Each number is 128 + 24 x the weight over its row's rms, rounded and kept within 0 to 255. Layers, rows and columns count from 0. Numbers have three digits each. The size before them is the row's rms in percent of the matrix's.

# down: layer 4 MLP down (transposed), 512x256, rms 0.103, rows 328-380, columns 0-127
# up: layer 4 MLP up, 512x256, rms 0.117, rows 329-380, columns 0-127
down328 053:130072122118143165140098096149128146122138195117098172143159095108184126148117116129120126091115124170109125144155113126163138145124097098119118115134131143152161136115141125105142126105103166111119106126115137139094121130133070159126151129112097170117098160164119086139161108142105108126135142175104121124074099116111105087145095143121095134124106128101149075087156129134165148142098
up329 099:136127092146135107092141102138164161136128110111134146160164166165112132067074162121070144122149097160089130121181150149152155144130105150088087125141139147106132116143146094149127166132139138127117140133089104122143146117155105112167164140134153104146102126122103093170133116126141104141136102111177132133085140126123136096132106085139150149163144106135125136156150159109099096162142
down329 084:115199119174092130117105125060096163137148110138128165127157136118112107123137129151130133162114164143130132128127119120108122141112200155105118139139097123117130121122135102156140128139173122086161135159126152132153121160102103115069128135121146119118130115110098151105096146145137114141166092094137161154142147154079154123077150149129152133152134107118111165104145153111132139125138
up330 125:131101155158139092141116085156109124124165123149146160145159172103106126101145140125142155104125150170099136114123097146136107149112111117120191159104157141142121140132111152137127104110126160150121117093139163121104155138145109150130144182152099101110146125144128174111174127146147141130103134142139117112105093137117150119113083149162078117119113109127121138146163140144088168104122
down330 155:137056171113121122141169175138099173103144133097121117099131129139113124141081158136115139115097109122103136167151091124106133116137077099091150143093134170131150156109139134142106108120111122124095116126130130119155132090164115116084150122115127127105118099126126141145139117113084146107117112138118148106096113115101106113153112110156122088104122117149124116138122092135152123110115
up331 108:095122134110125138177169128137110119158123097085100142125132145113124119151092111108125107151130123095141134157141139120151142156094168100149119138146182109132129113143059098151142144101117088125146093102041155140083147110088128076168129164133102124154162132104110123168132122093145164121141160109150103166160103092147124132156159134111169166126118139098106140147124119156165155107160
down331 099:121154100110112094165097153132104167135088143130108175122078128125125111155125126130172169115122102108119131131170129133106171130175122116099142110110183106122147097109108119164141107139071098153126070151099101189141093130159126162147130155107151161113176144115153135106131140125116084136125109121100111076106161105141155145141152168158132131160151101125134111090101117143111137088130
up332 106:167147109134161125054126127109163122125166120098154160141136124114159153145111117126119134135083130114096137114116108143112134118150087142104107147112155163131128107139143148106121109110121121114131102156117113091169182164122125151133110161102125124118133122144145139134145154169140141124124118136119106151127109124124094125134143124095143119085125160136131099149150140102153132141152
down332 105:142109186128168124130170125155123166149097118143136110099059141137135116130101111097122103137089125111119132124121116134092179121124139109098142162077158125121146117145155111164100134118170132093118107089121137131111165138162109127101158106129160116112170108187108101136098073113128095135125121107113104132125163132133077150156107102125136131126117114099151157114119128131141164108146
up333 094:086091126168168121141134135103166156190121109104145109201140167171159149119153110110114081075155101109127103139146127094138145126110127170092140159130114154134130092155150122113101125137136132124135130111117121137123112135142151112117113082096096106148118130062160093135127162089144108116122117143222182096125100100162139105138095142135098111116143095146102151106116119158100134115140
down333 087:119145095116085092114105124115137088111126120126142122127111116082107113106132100170130155113114155097136102148126108115120122146142116138144115109133168161088102166136146100138108133168141099148171156158118143133121132124133110129130166136112150140105170133147148160142161150143148112104148152105094131142138112053148141100146083138143111110136121118121101117134096092168149188113157
up334 098:103134127128141157132166131152125139084093146104108140103107132116109153142104150135168133110150078096166128103113130104155133143111131152093102091102091150152110179154127116148131130144111098121112177116092075135139079118113154130107120159161153130096141140170176174159113180118113124135133143113092108109134143119150151121129110139093163112130093079165156139146147112124099143163171
down334 096:131167123143133125148112143137122118103094085145133145106125113093146163150111129114141145097112121133154102116151114109140145127106118127122120172128179135134120095180131114137115142149102100115121132141093120130134122186102149104126146128146142178083129137155185144115126092099143117108108108127130114144139147104166110092139126167140124105080136124189134187106160100137107127169101
up335 094:126082136101130137158064125167115115129121112124122078099165101137142175120113158140080132105157139141137139092128130121176111129121123129131126138182131123143117125111092152112165112165105139152117130130130108119150107115171117154117125111108123105197117164108112101111128161127129108162113129175160130115143161178136119129118096124145114157120115116142102128119148085159131107121156
down335 085:119134077120157143128092102127138135110171104115169167146106132125116092112117151139118098159107129111170108158142134153120117114137138097137095166104126171163183141118153144110080145163064122114137099188121116119098130147110119152132091141101142139152101098139160147148118074145122130133096125126108136170121134116136100052095120138163136158147107122123175075148136149104117167158121
up336 117:132109122134148153091061108077138129112105141141105114192121160107140119115119187134148145112111150122109133071153113100133126127178116152139142121115119095139068124093118127119149146120137163144129094156109103110137129097144123136071133081112143104130139167122127103154134114123153098133084159144152120124150089119131124145113119115111158124140080120133111125149094127125149164124124
down336 117:148132149142137093128173147134135178115149152126123113118140150124150189117099145143092131148102157119119125118142120159124124154140126132132112123179177141125132113127156101113156124166138136147124115149108136149098129119103119127110158112144109097141117121126127149102124127117104148140115125123152141075103094079119147128113138124066125147113075122116129126145144107130111113123156
up337 095:131165121118146128190127175123142089154174119074105088192101127150142150155091193121142121179152117069094136133117125112130133114122086126112098079172133138096165135148145154147126120097126111121159106176124115108083156167160149124133112160130109122147152134151151078108131112128097129110108126140138116136104132132116118164147119118098164122139145091168127132107159164098123120097102
down337 091:149104105140099120184101103149099146117097159140138129128157145137140101182124139127179147136113126126151131139095086126117197186131126117172123119148121125133197100098141128124168123120086107104154120140124119176136139101097155159104152107117119161124120111105139135146135152104156096113189114165126095102152149106117102130097129125121108113092145110122162140122112112158098115153150
up338 104:109120116120139136140143104036147131087133152137107112130110113131170143072107126147151078133147108177166133115135117114103105153132140128084102148127118121134133113125142126101152123146156113157109115139118127112071154157099098165172143090147114133121144123088081143139073105127106121115116129128134141086134147151097116141158162137062105078103100111133134125131169113095124157121115
down338 108:118118140152135126120146135153127131155129099145137113133138103123110150158127122168127132157137149096150145140108126179108108084105106145134106142127130113183140116152154127167083144062134101119133124133113089153132107079113160125165121146174119100122106134080177146131166084115153127158138120137118128106126104171066115086169144097089134122135138104150150094124134120123126144134139
up339 092:135158128126142128146122110124116114118145100173144112177140101163154121131127115159143127126112144102150132118117115142141131153105097157120123148118097087135131115145174116116142099099115151116094114128102103126111116156141095118108124157126171099122158103130146165174165184166142142135141167142139106156114128132131146099119109118125165093115105086138113128156144163147102109103135
down339 090:117110127132138167110082120125127131159152079131166132131134147130128124138136162128116165092120156078150119117128085120107133104156127152153098206096137098144147101177085106113130076151126167154149089144130147126107112143103089129141128122128122137161163125094121123140102110122139096166096128142130122145135121135140131113130134127139108111122146174074131167141161137150116102184082
up340 122:138168143108098161099140126130104126140084105134117104144146125130094123080107140114140136089117074169115160137144122180080159120161091167121153135160138151134146138162156106086117108127124163141142100162131123105121131123155150137094112113162127116113139104127148054135086098152132101072116168079124120157104167129112157152054110133150157123131133113132139106132120108105134143104139
down340 109:136160099107159100117143098165150129108135110130116159142089154161092116110113176161114075122153142174151126121101115150149150131100146116116103141148158116139126131136114125091132133139122072132147125136136102124129099149110136124161118074129119160109122183179147119121131127133160145135126102119118125107126095150150106114090089074133131109128138147113097136121154135136131141144146
up341 098:114093097123099142149132127153171123147100160133146125110125145175138118101105121145148116148128095107142148167107136120133114135154088145141093133166093116104100102123116121108151141110115133112156169170165129075146156148152121078104111178173144124140096167154136141139115179112123110149111092146151176117066139115112133131106116141133094148162104145129140157161100127124105117109110
down341 095:136137126132107131114126119134140142166118159173145140136075123126109130156123102094139156140138090162122126135116102119139147111148187112126116162126168127127094095143117126106156113149135123138107114094171157134130171128113130140114123149126101168118120130090108123111125145125136142107135126162099149078136140137120131110108131165141126140115084137123088134105069161154151114144104
up342 103:150126162152094135110143116158141122125139150146171115118111086157119141125181104107110136140131099118113146106193085126128163189150118137100108145178170092099127136141099145110103096145128120148098109161105144113125097129098113109106126144136172144131159118126145146141163111134135135122103100162127130127135136115132112130104090162163169120147147133117121136105138093115138113141170
down342 093:100119130089116134113129099122132117160147113138100097140161142092195109092132139140175124147115102154117116148157138162113134159079138112100161135092142116113132126107156067124175155136085148116106086101146129134146146125113130092155115170141147168142092066126138136211123136144134149102134109125136158110122115120135153134142137105117167134093154121132110165127108138092105167131101
up343 083:147148111122193098130127147120102099145135165137109144145152124162119131115131162109158123115112131157140130121109120094123102108132113113095116158137183167142137107143142148154092116118126104101120139141111151174122143173128105150161094142117085110132093085112119147108155135118144136106127096154192099140152131104118168145154132120132128117121111105140081123153135161066157122152178
down343 083:092147125127133131094108093149138145109151129143140115108091101161139154146113172138129122117100123115140139108116120101114167136143134133086105117155142100143159175124173164073142129169164138113109121129165138153143137140135128132175123117181099107121107134097163147128125121156114101101137173201132131131114183118076110147133147124141129165137134126128152124108136115120150134160131
up344 105:152151122121147121121172136140129175128158144128098134173158114144192128148135162130133133133149118103065121116121114130075080132118110154140135132131123116133127151104106119117094127143151128123162132125118138144134113145135130079187154122133133127146129123145145110131079134126124078089099124126137116150155178133114115119151087070136170070150154111136150130123089096162092109144134
down344 113:157150142131144061125124120125106111141125125118110081099104144171102127143115136117156106134125142153130156179132117120145123082133118109180136144174134173183145159121190125087163097120117122143126118133117112114105112154098121142128094138072133160123131133124158160114105127130150144114134062121174132126114128122136101148113128146143092093130140131151113080126122140140131170104120
up345 110:131127162092152113081146164113144106146113132146165120143138103110115118139125113129119129122067160145147120129097127087128102114114135133125131134174132170152119167107116093094126111145102146165121154077169122148115160133124170140133165079088120147096176102126102127112133140134135103090114129144146138147145121089106134120110084159150128130105080150113138124097145153090096154112151
down345 114:145133108135125110131161146175119120136113124107183134134102106134104130165132094150124120123065153086123116107136159091196125143126123116109133101149127135125074133142136119089154096141136145147099172119147111144132184143114089160082156085078072133113124137087090123173129118119178147101132129124138109119088110097126161154125122131136109113102099132070138125096091132086105139113126
up346 094:130128151149114075182126125096167135151062084109087111134145141144141114123108134124139091104132132131147119088164133078137133132132119110119151132142145128208156140114152122130100133143193127128096080114091089089136114158129122085118144134128112127098161143133120102152091147140115169170158131120206130100146138144122129118117119121145138132134117126142148113063075127146130161152109
down346 091:106124130140115130110103094103111127110137131139090137099071134133129143139154122168175151149104186115158135127183150133134071145117095113146137109113157113142117093148161091114119134141129112153134147132140150143076148145130101125135127112115111128111145122163132156146131112158156129108145100160116151180153130127142097116093088139172105164137118154154088127106114120140138116130156
up347 097:127117101152119134117158149119107111139102130144132163144125120055109109125119193137143138086092114147078141153129117115116091126087156149119101138116127179134116096139141071125158140137137130120128201117130160181123129113139139108151171094129148125160193100153140094122111122144128108142134126158129088128162097129079108101134139139151127130117112159191112163129123122130115132130134
down347 097:150145142151144141125089146157092108153134121108125116118106080136151130139132188163090153101093141152119147154133122074130138143152139106095148104107177133149135101126143100127198137130123145102098090116109105143143115121150120140138090088146144116153128120169117123111093121118115095173141115126097143111085139115167117117122127082093139146083103146180113123141138116115140102130107
up348 115:124133103095125139093144114086086111116111093135123148169097169091147127140141159130155101114119099167104078105109132089143151091105092118118128143175192131150140167187103111130142123074104073116148169103112106104116108146139110142090135159111161135111121143160144093173138133155115127127139149119138129146116095161107147156111169132132175159127104137137073119136156129119125156113135
down348 118:149130142136154123145158076098135110127109126155138111140132114092136090120110099128138140123146138111070140118093144103092125109120126126113136141154125132106111113165124084090141156110144195126179160112175099140075130105108117135118144142139175145100058108091157118108086075138125124163169104125103116127134142101167137167149149108140093143187071120140142100119141140137155117169138
up349 115:114136140128103139103113140143119138111124176117098160071142127097165117082118106133137132146134149123132149130098074130148101107125122155139109150134154109118141152121147110126117160145113075136135114135151132157103182146118184166144131126100160128201121104127110122149113162125124116118143094123128085104130156133100112175099101109117141138101159173133138204118113144150098117116143
down349 120:149150151138109126134156091108142138126119138118136126134148117102159135134166120079110138112163131169169175131097131139163131108159141164173107113137113138109141138093186136111100144103141148087131135133126111139110140161127144174104168134138129078157141119115108148108119156099143096121103130145144149099157130131151123168099087139167155149106146144124165149085103142162121138112127
up350 095:080098111123101123145159144148144138113129146102100092130125144166123125121151138143131133059145127133127111150157111137118137126110105127182126150153122130124144138135104067171134099123107166150104137196139159127109155119155106166137106127081140132116174106143138108086054108138127123142151116127127107088135115122138126149129135144104145175138141154156153127114149090112147120106139
down350 104:119113095141109131166086120135128095076126118166129130133110143120144109117122127126101131121131116111136142126145159130084139127092117148097144117143129203151101117074137155102079087124147136104127127137149109120113133128121121112122132154116167146083125140134140127124118123156158141150140084141121081128164135130137108124119149116115125149134114089107123118154122094113148128138157
up351 044:113124126121105159160111117066119130159124134131128089140134100156112100106140130129111160146100141085166154080136094124114135105105142117111113156068141173140161109168109138124121123121132092079094124170130142119152148164146143125160068127133145085136127109134113146155148129136171130141142129155129107118141123120157171146097095141145104136135147116148134125118112096138096134086106
down351 056:175117131124122132118142174167080118146130114142131119077151146107105088113101133141118074104124152121127116160128112125113130118095108131108089131105122103107101133133139141105125112141154129114124129164129131141088113122098115115142176125197126109107135152132126125136163132128128126118095121105065130183107112119133189086106119127131126143139124161108128120135157160107126128143125
up352 095:093073100138129110148104133123126126133076144065108111185102154111149100105117102092129157143157155146130088071110140107114094097141151155128122149080134123131140155113162147127105127163111125117109107084145122100126151109149182134149097099177113161149149168128147116144125149124152117146114155101115117129099103143153118105132111127089122182111149148142140140132102187128111088135167
down352 079:138161072140156122141174130113146138148119136151126121131139112081158123094187178087114110163134092123136107138123128144148105104147116158116129132126129165114118136168137152113147174131159108128148106117164104164162117132123167188107186119120156097114168103126129132094139140125119107135155179117118167150110139138150115147123137116109117131150136108110152135159166126124073074143127
up353 102:138143145135114119117131132097143133127115176124104135136093086140095139166122126115094148143116159116119146102134100140126104138099095137112128115093125138114129139157142152123130101145114124151104135132105161120135175108140146157125140127102126145130135165102124117124139113132135107122134158103112148183140187132126138163153130069136127175129063101162096169118101111144113047146155
down353 099:157108158118120143136119155168150105153135128149120137124151155120140090131105125087137139152117106109107150109124128108098175158135091132100125145113159167149150179125152118092143138125119135156085102129169082137134144149159175133116128154171124177087118109128131110119094121123068130124127159092139137123129154142116104182133169128186131088106112101118152101122136106120067130108119
up354 098:128156102125128125136121139155181127112129152132128133135109147145142162118090132131085111190107165152183111118100100116097103139079116127098103138093120138129129132140182159085162130113138118097110183133136100140174148141183149144129124165139109140079147143083142120134129142110127090119139144121105181157119149137150113139069107126138155125106098139154146099118133165131099110083148
down354 093:134107114113145113118160108123111128112092118153142096133110083147098126142135129161156130144117102154087086124148120130155141128148145133109108147163104156144107126080114091162132101102131109126145136129123135159132126129136143143131108151110141135110166100103156137096212124100154115111123142139113183075143119106147121151093089103099126115107139197168134082116131129138142134118113
up355 091:121173113103116118141127142067086141114109119117106196164116137129127138145127171148144090134121145126123156104157131085152122137122152133107145161146107145156136116129139081133103138116113132120130110119104106137134105060118144106143126147107153131108112144126130111091120126144144123138089120092134174135071142125136128094173107148124134113113129110109148164107103141146136114061117
down355 090:108119089114136168121086116141119145141145172107127103118063112125114145162137127141173123123142104145126110100121126117185116132118112121127120106110106118110142094114133166165134126139144140106145133127125128130110131151133074134106126098101098108122138109131078106107175085162144124103100146159105080144155119106119135147143156137124113172144105116130134080099086139135125099141096
up356 084:100137113097136100132157167154146135121146124128149107157138138116139133150130128088122095145121137128091105101084134136066104166136142139134083185124142161145121097131139096129168115127151071116105112156119137138064087152171159126136117126079124156107102105153147129190118147165128118162185168130128140122111138124131100147119118137130121088132128138150156138122133096106154141130085
down356 082:140093093149156114132132174136178139146161090110150131173127121151174129088105131139167176124091166105090102127085124133119129142117088137111133113132142135151112104116132149098171082191153120123081082163121132100073120172131132145116094123113129143156165171145139135118129110127105165117123136091095152116141094116128115174151100108141093101132091114104138134119178100132148153120115
up357 097:137160160121112169135105121113174140181105112130139138144146113118107142059123136140141131145151133116145138120116080147103135072068135118130128160109076126144161129131131113123115110130102130162147144081129127105166177145147142140079111094146110085145139127103130143144100108098091124106146129125097170121138120114143126139101096142149150121150134153121146114130142108131148149164094
down357 098:095100140142143128170140150134162103133116112140112115117099114149162120108147156149117148092126169099092106110122118130101135130110121123142100158142126153137150127146126131115173152140091103130132127142163086158143136110131120115123128119153109127148161159083123168133143128130147138133079135099128181088134142156119114075094146141141136130137125103075120123142093100105149143159112
up358 086:116129095135175147179149109073108134138137190107157096101131105126114117132134136094156120158136112106171104143066126126156134128139153121134141108118158100116161109136129131096134105153116147171160125144112128119106115099093123125127139091158143141158122106097108156132115142115109115099150092094161145081126154138165137100109153153101115145125166160134124148131136118125142156137181
down358 087:112127117163144158134134126154142120144141113087127160146126141130142080146085136152160120166100119123132123087123150098133134104141146131113110126174131128111086133082137132085184102105098106113122149105137100140107100114121106133127111151105145129120108166118109093108149069109070132095157135147131145129152185138131131100129088116107142126107103112101183135125130124121117148136158
up359 096:117128114129125145126122140145122116136104156125122124149135125131126108122105135121143126161139135128101111144123097109115110134170104147141125136109109160169137091149140169179135119133160136124109160154164106120137106101116123144119113084117154161142104115180090091137078128118174099141128124150125113111134122123182091147098145140079105130127104153138098116161135084114118120140142
down359 100:084139142138108140084139135144134188143157110166116137127126102132111148153125138114129127136141088135067170135087147156141138175174124122124128162115155174128166085122197165127145142123087165135091161127105159089145120110117074133125131126106108107107090143107145143122092112119109104149099094107104119093136112134159110080101132130135072177117188118096134131141122117128117139139122
up360 083:134134126155141115127140156116210117099169132156124123134135107161140154166138122112146154100124112136143127106089134075128119122114076161145091140140168109156120146142158090129127117148067152113150127127126133096117135168127157106129119104147108119147170089106146099122100113131094111101089114140106125134171139131077143147174142084117146124151161111119117115149130107137107138110143
down360 065:138176160111102095153121085113101096142163129149158121135182152128125123121147120134147138160135103152134132111139116154106137131129138147144141107149117144128139127151099132115173138142153083118137144142145152130122131083138149122149127137153165084143163118119150138107128092116172140102155138123116148136129097103160138119115134121125114130145133127156156080121148153145121128155138
up361 093:130093126130151115200115135136146145164136131137101170140116123154079136093078102132124096113125174110121125125117094155127131075152130159184086110161107104130147096136093138130115175128203119159114144132131110098144071139094152141152148170168134136135120142158113114143114178128138063125123147125117138137109180100139137111165164170113126146141153115100119126131116128110110142118116
down361 089:120132117149094154156114130129154123087132130116132119110134129080133133133098157155163155159132119136141103060172153133134119153100083108126135096143145142130107111098146120144162127125090124137142111096102068088153153133107092131124116085159094124107122100079122115178146142130112177113131134172122165150118174082169124141120093114145103167108156142155117173091096146120158155111105
up362 107:141103129110177135181127145139122111126147100121098169142138042168160069161106156100151141196109079127140180160088144119099144083103108093083105118144154108111115150111121097124126133133118115126100144103119146151126147098123111137165123153146136116133148115188136120098090098140115128156105088132158130105142183113087132113144130139129144128168165124133117125124129159155113120124133
down362 099:152130136129109119133123145102128182119124163140145162143116121134127096164106144150134081186139110090148117108118158129073123114139112149145148126101148100126097112138130123104166117088144131133108126164157112105159071122150118117106117160145084123080147158146130126123175102166120113171100129193131127137141131123127154113102133142155128151128135118108095088134086124144167158147135
up363 099:111108177122153121115123138155107114121108123136078095147129128115085156091129146167105130123132140129161104110143160053127131154093122118108076175144137117152143138079114155120131097129138161132119093105122110107163097146152126100155130119148112123165171117130111120148149140153146124154130093138176083138137155156149132127164117125121122136150178149088160136110134175108110077127126
down363 076:117158068108120111113183140120149118129139143163166161112161084132165123134124142098124113142127095147085129124119086122159161143151179114090136103123078129121129101127084124130144122118128137120124082110134145123138127112163120128121158160141109140115138148113140089102136120119133119121189121099083172099111115088097147172133192142128144106177142107121181163127101142125123143123129
up364 090:132164117111060154124108146097120125071103174108146131168126106167167106128128147122131155076124101137134138091139142149127116127127119105142091111129132105103143154083110127132124141136095109176168097146133172102107116168120154130130142132121102136119171113108071127145124139112099104130148135094096129109125102111143123188106142123099149116136134108141154140143115144099114119105124
down364 088:133085110119120167133064156130121119118158136121128124132098168143089082138115143182149107139167131079124117125119162121136129125110137162121104093120130117113110122133103125107144139135077121115111118146173105133075065107109121139068133148097127148116122118155112109120153162083129106164146113115117114125135153122108130131123122166159101143153093104080109130141099115119130151135126
up365 099:107111135135141120107210162110131082056132139137144164122128118136115082126090149127151106107093121177092143164188139161131104126145144150125154096144151135127115119113166116095104166121121095131126135171112136085110107109126133148145146133132099144113112159107121139131122138150129123136103123140088121132162150159096081134131165111095109143170103091125144168146135111070112116145162
down365 121:098140152156116120154140136127187088115133109079137146125164120158117122077107129136139139178141094125129152067091117108131145143118137146105146111146077152122133113098119129113151186131119110099068125147155137130125147140132124133115124124118147108132134170127152158119137135099115143138132145115112165103141092158103145128089171144137112105107126158175113115125146140118140135146155
up366 109:125111112163123104117119092107097116122092141144126114142166123131114123120145085155157149179137146122142122149171096112138129158120143095069168120166199114144157131127098150163139128121152144113120124124132137098099108105149139097111082139088132140169107159162130118160163156136131120117113141153141146112119119119115129084119122116165161116134132109158104144121147160097120125109109
down366 111:108136087136123123122128099117082101102104114144100090141141104112137147126097119093141162110129109148140118100167119141138136177124118151111127107164160120161127120139125136108114089149155128117142095129145130128128150115166174095116107084135115153091159126158150117129076150082137153146113108167137150116181126174118136091129114126096125117113085126107139136126132128107130121115113
up367 097:093157119085124122102106136072135135072134144141109087157162086123126117132101128111088138166114115136174120118127127068107099137138134099131127149135115115100133139139120154149120124111143162139144131157138143091149187138101105133139176106095137108142087136154094170132100116124108178145076153128116120159144153126126130116162140128093121128153118134115117120091139110096152161109155
down367 094:130149176122128098128135066077089135100126124121095124123149174121134126111118122114118112173155136096140130118144160097131125127098126200090111099101109159148082134151134144112156123140122147113165153116111141128108118116097147125175157126149119165082139124178174143101132149080119117141157154180112136099144098125126075110104176105083082129120114141093123174117111080122158126141169
up368 073:089162123136151122152080145100094081125144149143117140121148117151100086154121086116098060123140122125146148126188126142121125117138133103112111114124115124115121116129110099131158138157090130124166117126114106096102146117135139106091172099158146112117153123132131053113104202122148115107099164121150178102105163172139166123141127122095160120132165118094176121116108095113118100128138
down368 073:144128129102105128108121124165117163134142130170116117150125123124206162151111125115183101125179143104094148143130123094133140095139104156117112087127082156141106041136117090137136096128098095168116113118117163139138143119116148126127157132134160161120172121111100136104150065100132139158167129105121082108114129108106167126160150135137120108123145122135116124182136122119134106140103
up369 101:143117127115150115115109087101101099097156139104139106024121158122119118108104144123150141133134134130120135117153130128072113112102130139078145107135149168124112143112132149130106160094103134140101125137146121136179093085094159120103142142146123127158182144103163141102143169129140132118133179161124108136143113120118158156117110135122129083110182112166164086141101138102108156093181
down369 102:081104144136068062112129094100162146120158087167094134119070106135103154138150115128141141120134135121159139133106136123139085116126088189158125113101160119126099171130127174118102111109139128113114155149178104115120061104124094150122117148135140150140158151140161142093140166129133142128128149145145158141158116104149111140126162119155133090130115134128110099138126125117100163136135
up370 104:130103142131088141140081102132152120130151129102147131149174154128108098120116102078089105114080105128154147123142138139090119105142161119134151139138122134137108163140141130105134144141124153115119139110142155119115160101117107149146106127156156134162134139154118140126138164153088134145117118111140088113156117142132092135070105156152088130131172121159138134118106161137148145086112
down370 107:118126116155125146120100110133131129103135074142122139084121156153124125145186137146137141162104158132105121099170112112127145132114156102128154120133124130095156118137166141139131121136108106147135134096171103079116144145149154103171109153112130125109128126144069099102143114082098166153112131131143132143136115144118123172138115145116095145102135105135124137149093122122146131146117
up371 096:149111143144144168126157143132082109151103136111133125103157140145083101154150147159130090147131162142103082101158122129131103148116180143115137136092167105149092160143119098130122134146177139158165105149096107143127171126125153140166098131112125113090110111143144119091099159123150151155097064141120122163121135113158143139107134127174182144127131130155115142133151141132115136147096
down371 089:128115133134072123133113145149110103121154110161113146121176161164127162143069121160152143125130132142112172156107097135073149115144126096129152080097096129148127122125122128156168143086136082088124118121102144145161138136117135143167159186146118098073147152133110136137096126143149155106124174130097122100100089114115129108140132149131113132084115125130157131114166150143144148131164
up372 098:166137124107136120143161190061142096137144123102145160153134164120092103123152142151120083090123113148099117098126148141135148110087127147098161143120132136117159182121130110155149152120148096135147140090116127090131145121121172168137119119153117083064171135137109145116102167114109106131136060105131167142132124109089181107147101114132148123098122105164161126102134132142079155088120
down372 107:158177095162127093146160120100149157127118151144127117090111089126063135123137143135144120084121111133127084128108129076146112160107133146133114121101153101133119136156168141171153155152140072124109130174129178131138149125121140101125165122111137138121129161136128161134087142125153129105116105093086131139147123109103115151093110125129142124116139138142186151109139116146134106177149
up373 105:132125147131121138126144124077137110142133136094150096163115108144099107105159111078150119128181165122170135117155099175127082138130142136130162130113126121112114070159110112109116149094128120139084175095119146121156137147153130122117128162132103113154102110073130162163093138173118077125110121148104143148122158124115121114087154104137145120137114106108123134155110161116090104114143
down373 104:129140133122108108132084112121044165131131131123125127166114154131097083152131105083129145125144147109120100153123147104091119134153156156118155136142093090127137165141106164097153122155112104123137136123138112107108101158137098065166159111132128144100100173119128126061167150163147133155142138136098126104161090161139148144123121144140108107169147110112146153141181118118155133127166
up374 097:175126143140112156099079144122127140117129111111128121133108152136145132151146143100128110167100144135120156109092107144146133106132148161113114122130138128073125135138097135084127138167103164164122127170082144134141133108149137099144106139123168146166117153155092148062113143117125088106168196092143093100132098132121141145179113080090170120146139104115076119122133109139142124079154
down374 091:132120115148126097082129097144113124150143142124122115101134132111107128125166086093151142151109129106088126136159161114105145113157074120133126138095135088111137122122132099089129136106143140170148152112108100151100114132120089131107134134109128130113098092126130145139117112109156110166160138103100107116096138089175189161175108113147158139124116114072122118132134159138100152147092
up375 100:142135117145176134139136098111108120106114123131117144111148144119101138132141161064110119110124121115108139144152107138149156095140126114137150139133111134105100158095123089142118125121115097111135124115131144139110133161155162126119107146092117144103104130157116143126100131148164110095149105106114138177113132108175128123116097107139125169106079102126117142109111101113137121156124
down375 103:121156114143107139113134055109143172134125153162153165100149118151122098144117145131155163137141111105116111135121116157099124136123114115121196119124133102107156111144061174130120119127114127104084146101128155115156066095140103147147135112116094137147133141134107099092140115140116134153132175133106144113144108103141147118140106063134108125154123115125110096144101140109149112178156
up376 096:097161132146187140114088128106127104120140098130116114127114121128148157110092101148092118129137112147147142092100101135178146129129141151111100134124115133106103163096157137115132108132119178123140149098125119129137106098138117114167131125168113111136147095168152126177099122124131126113128101160161154124103080097172145123108145175113080152136130055147131141129114162130122141135127
down376 102:108141146123122158112098087129113127130143149086161083129124125170100128089109109122131113095152159149138127145146105118153141101151128118120119143104104099102111151079148099100135127158155130134098121138161109081093168104119128158133168086154168111137138121148167119101112103122098115140103129162121097112172126111146120127100082110127124127115099096107103107085147110127092118133182
up377 098:113068122136141122159163123144135133155101164155169118146120132084108132124095168169137130120151155100164128145130131083133119134153141117111162146126140175112123130070178151153123104164142135107135143097099119092142120151171155115155099123168198124156120146119104132162134132089131148093094130139151119149127134130118124119145089160120111098101127092139110115119127101088138101136116
down377 097:119141106124131105119145080162115105135110106122095143112149094125095148131101104151147137104156121151136077111075086099077088108124103140119165118156139163129070124142140125100152118155179119114123142134133162146134110087117142128131099163140117120140127104072099122098126115113177113138137106126110165125144153099150127136124137134159146139149109116166111133117114124160150117156123
up378 114:114109102112127172124151103119144119137098146086118091116112123100126128065140128131144090129153127115107126168136164076118154128154157144098166115109169096148102154135179112097158151193119124144140144152113112112133125161141139130204127093128116156123080133112145116116152085092174125150142138131114139119135125137130116126085127155141117158107147147127132126116121157082093109104163
down378 117:128107129139147140118153137154103107147123111139134123125109140100105163122143119140153103109128146109104106109091109105117126097168137153115104134139115109147117129145109117167103117121096128125129141148141128138125178146161118121153128097184156157150116151114116142130170119139100143091092185142119156109152083135125150127098173104101111160133085127123134102148134177120145135123109
up379 105:137159119143186139158122177087123113101118146114156124124118171152175170081141105143123122120124163149131100116106088135174131121114103109099132123122120096128141160175107130160103118127117129125122112132113142128131148134120114158151126110196114137112176131140132146143154139144137127127150127092171170124112134130127168139125175136154116157097135113153139165113134137161125122138128
down379 110:139111093149108107169096113124125139138102121118130101147094114126124146122108100137178107109118206150110124111116103084072125131091168114107111098126113151134084126120124118126154155081110114109137136141172125089160152093054160151154122106125144131163127201106115149113094103151128154142144156134121106132141100136133045158148117127129145152118096070107111078144123150120158150106113
up380 099:124157092111148095096132101096164128152125127087113116113106146158140144133163111106165120124101148144118141176100158116135168101179135124109142131139132129114144096150115110104150126119096111127186141117127094097132132161124100148106103114103169159096149163139153075166161148138124093111126085144144124111143147150118134135102123151156097135120153107129160138133135095126153099097120
down380 103:142166132159114130154130119128142117139130135132118126155110113177100103137143129147132150116130138110103124105117123109161105104113118131121145138160115127106172103097142145111159144125104146100159143124096134108116133132142118117105091158089103175152108165111122147158129105130173166113164117140156112099098157113121144171128138113150113112114140095144122133184090161143149131112150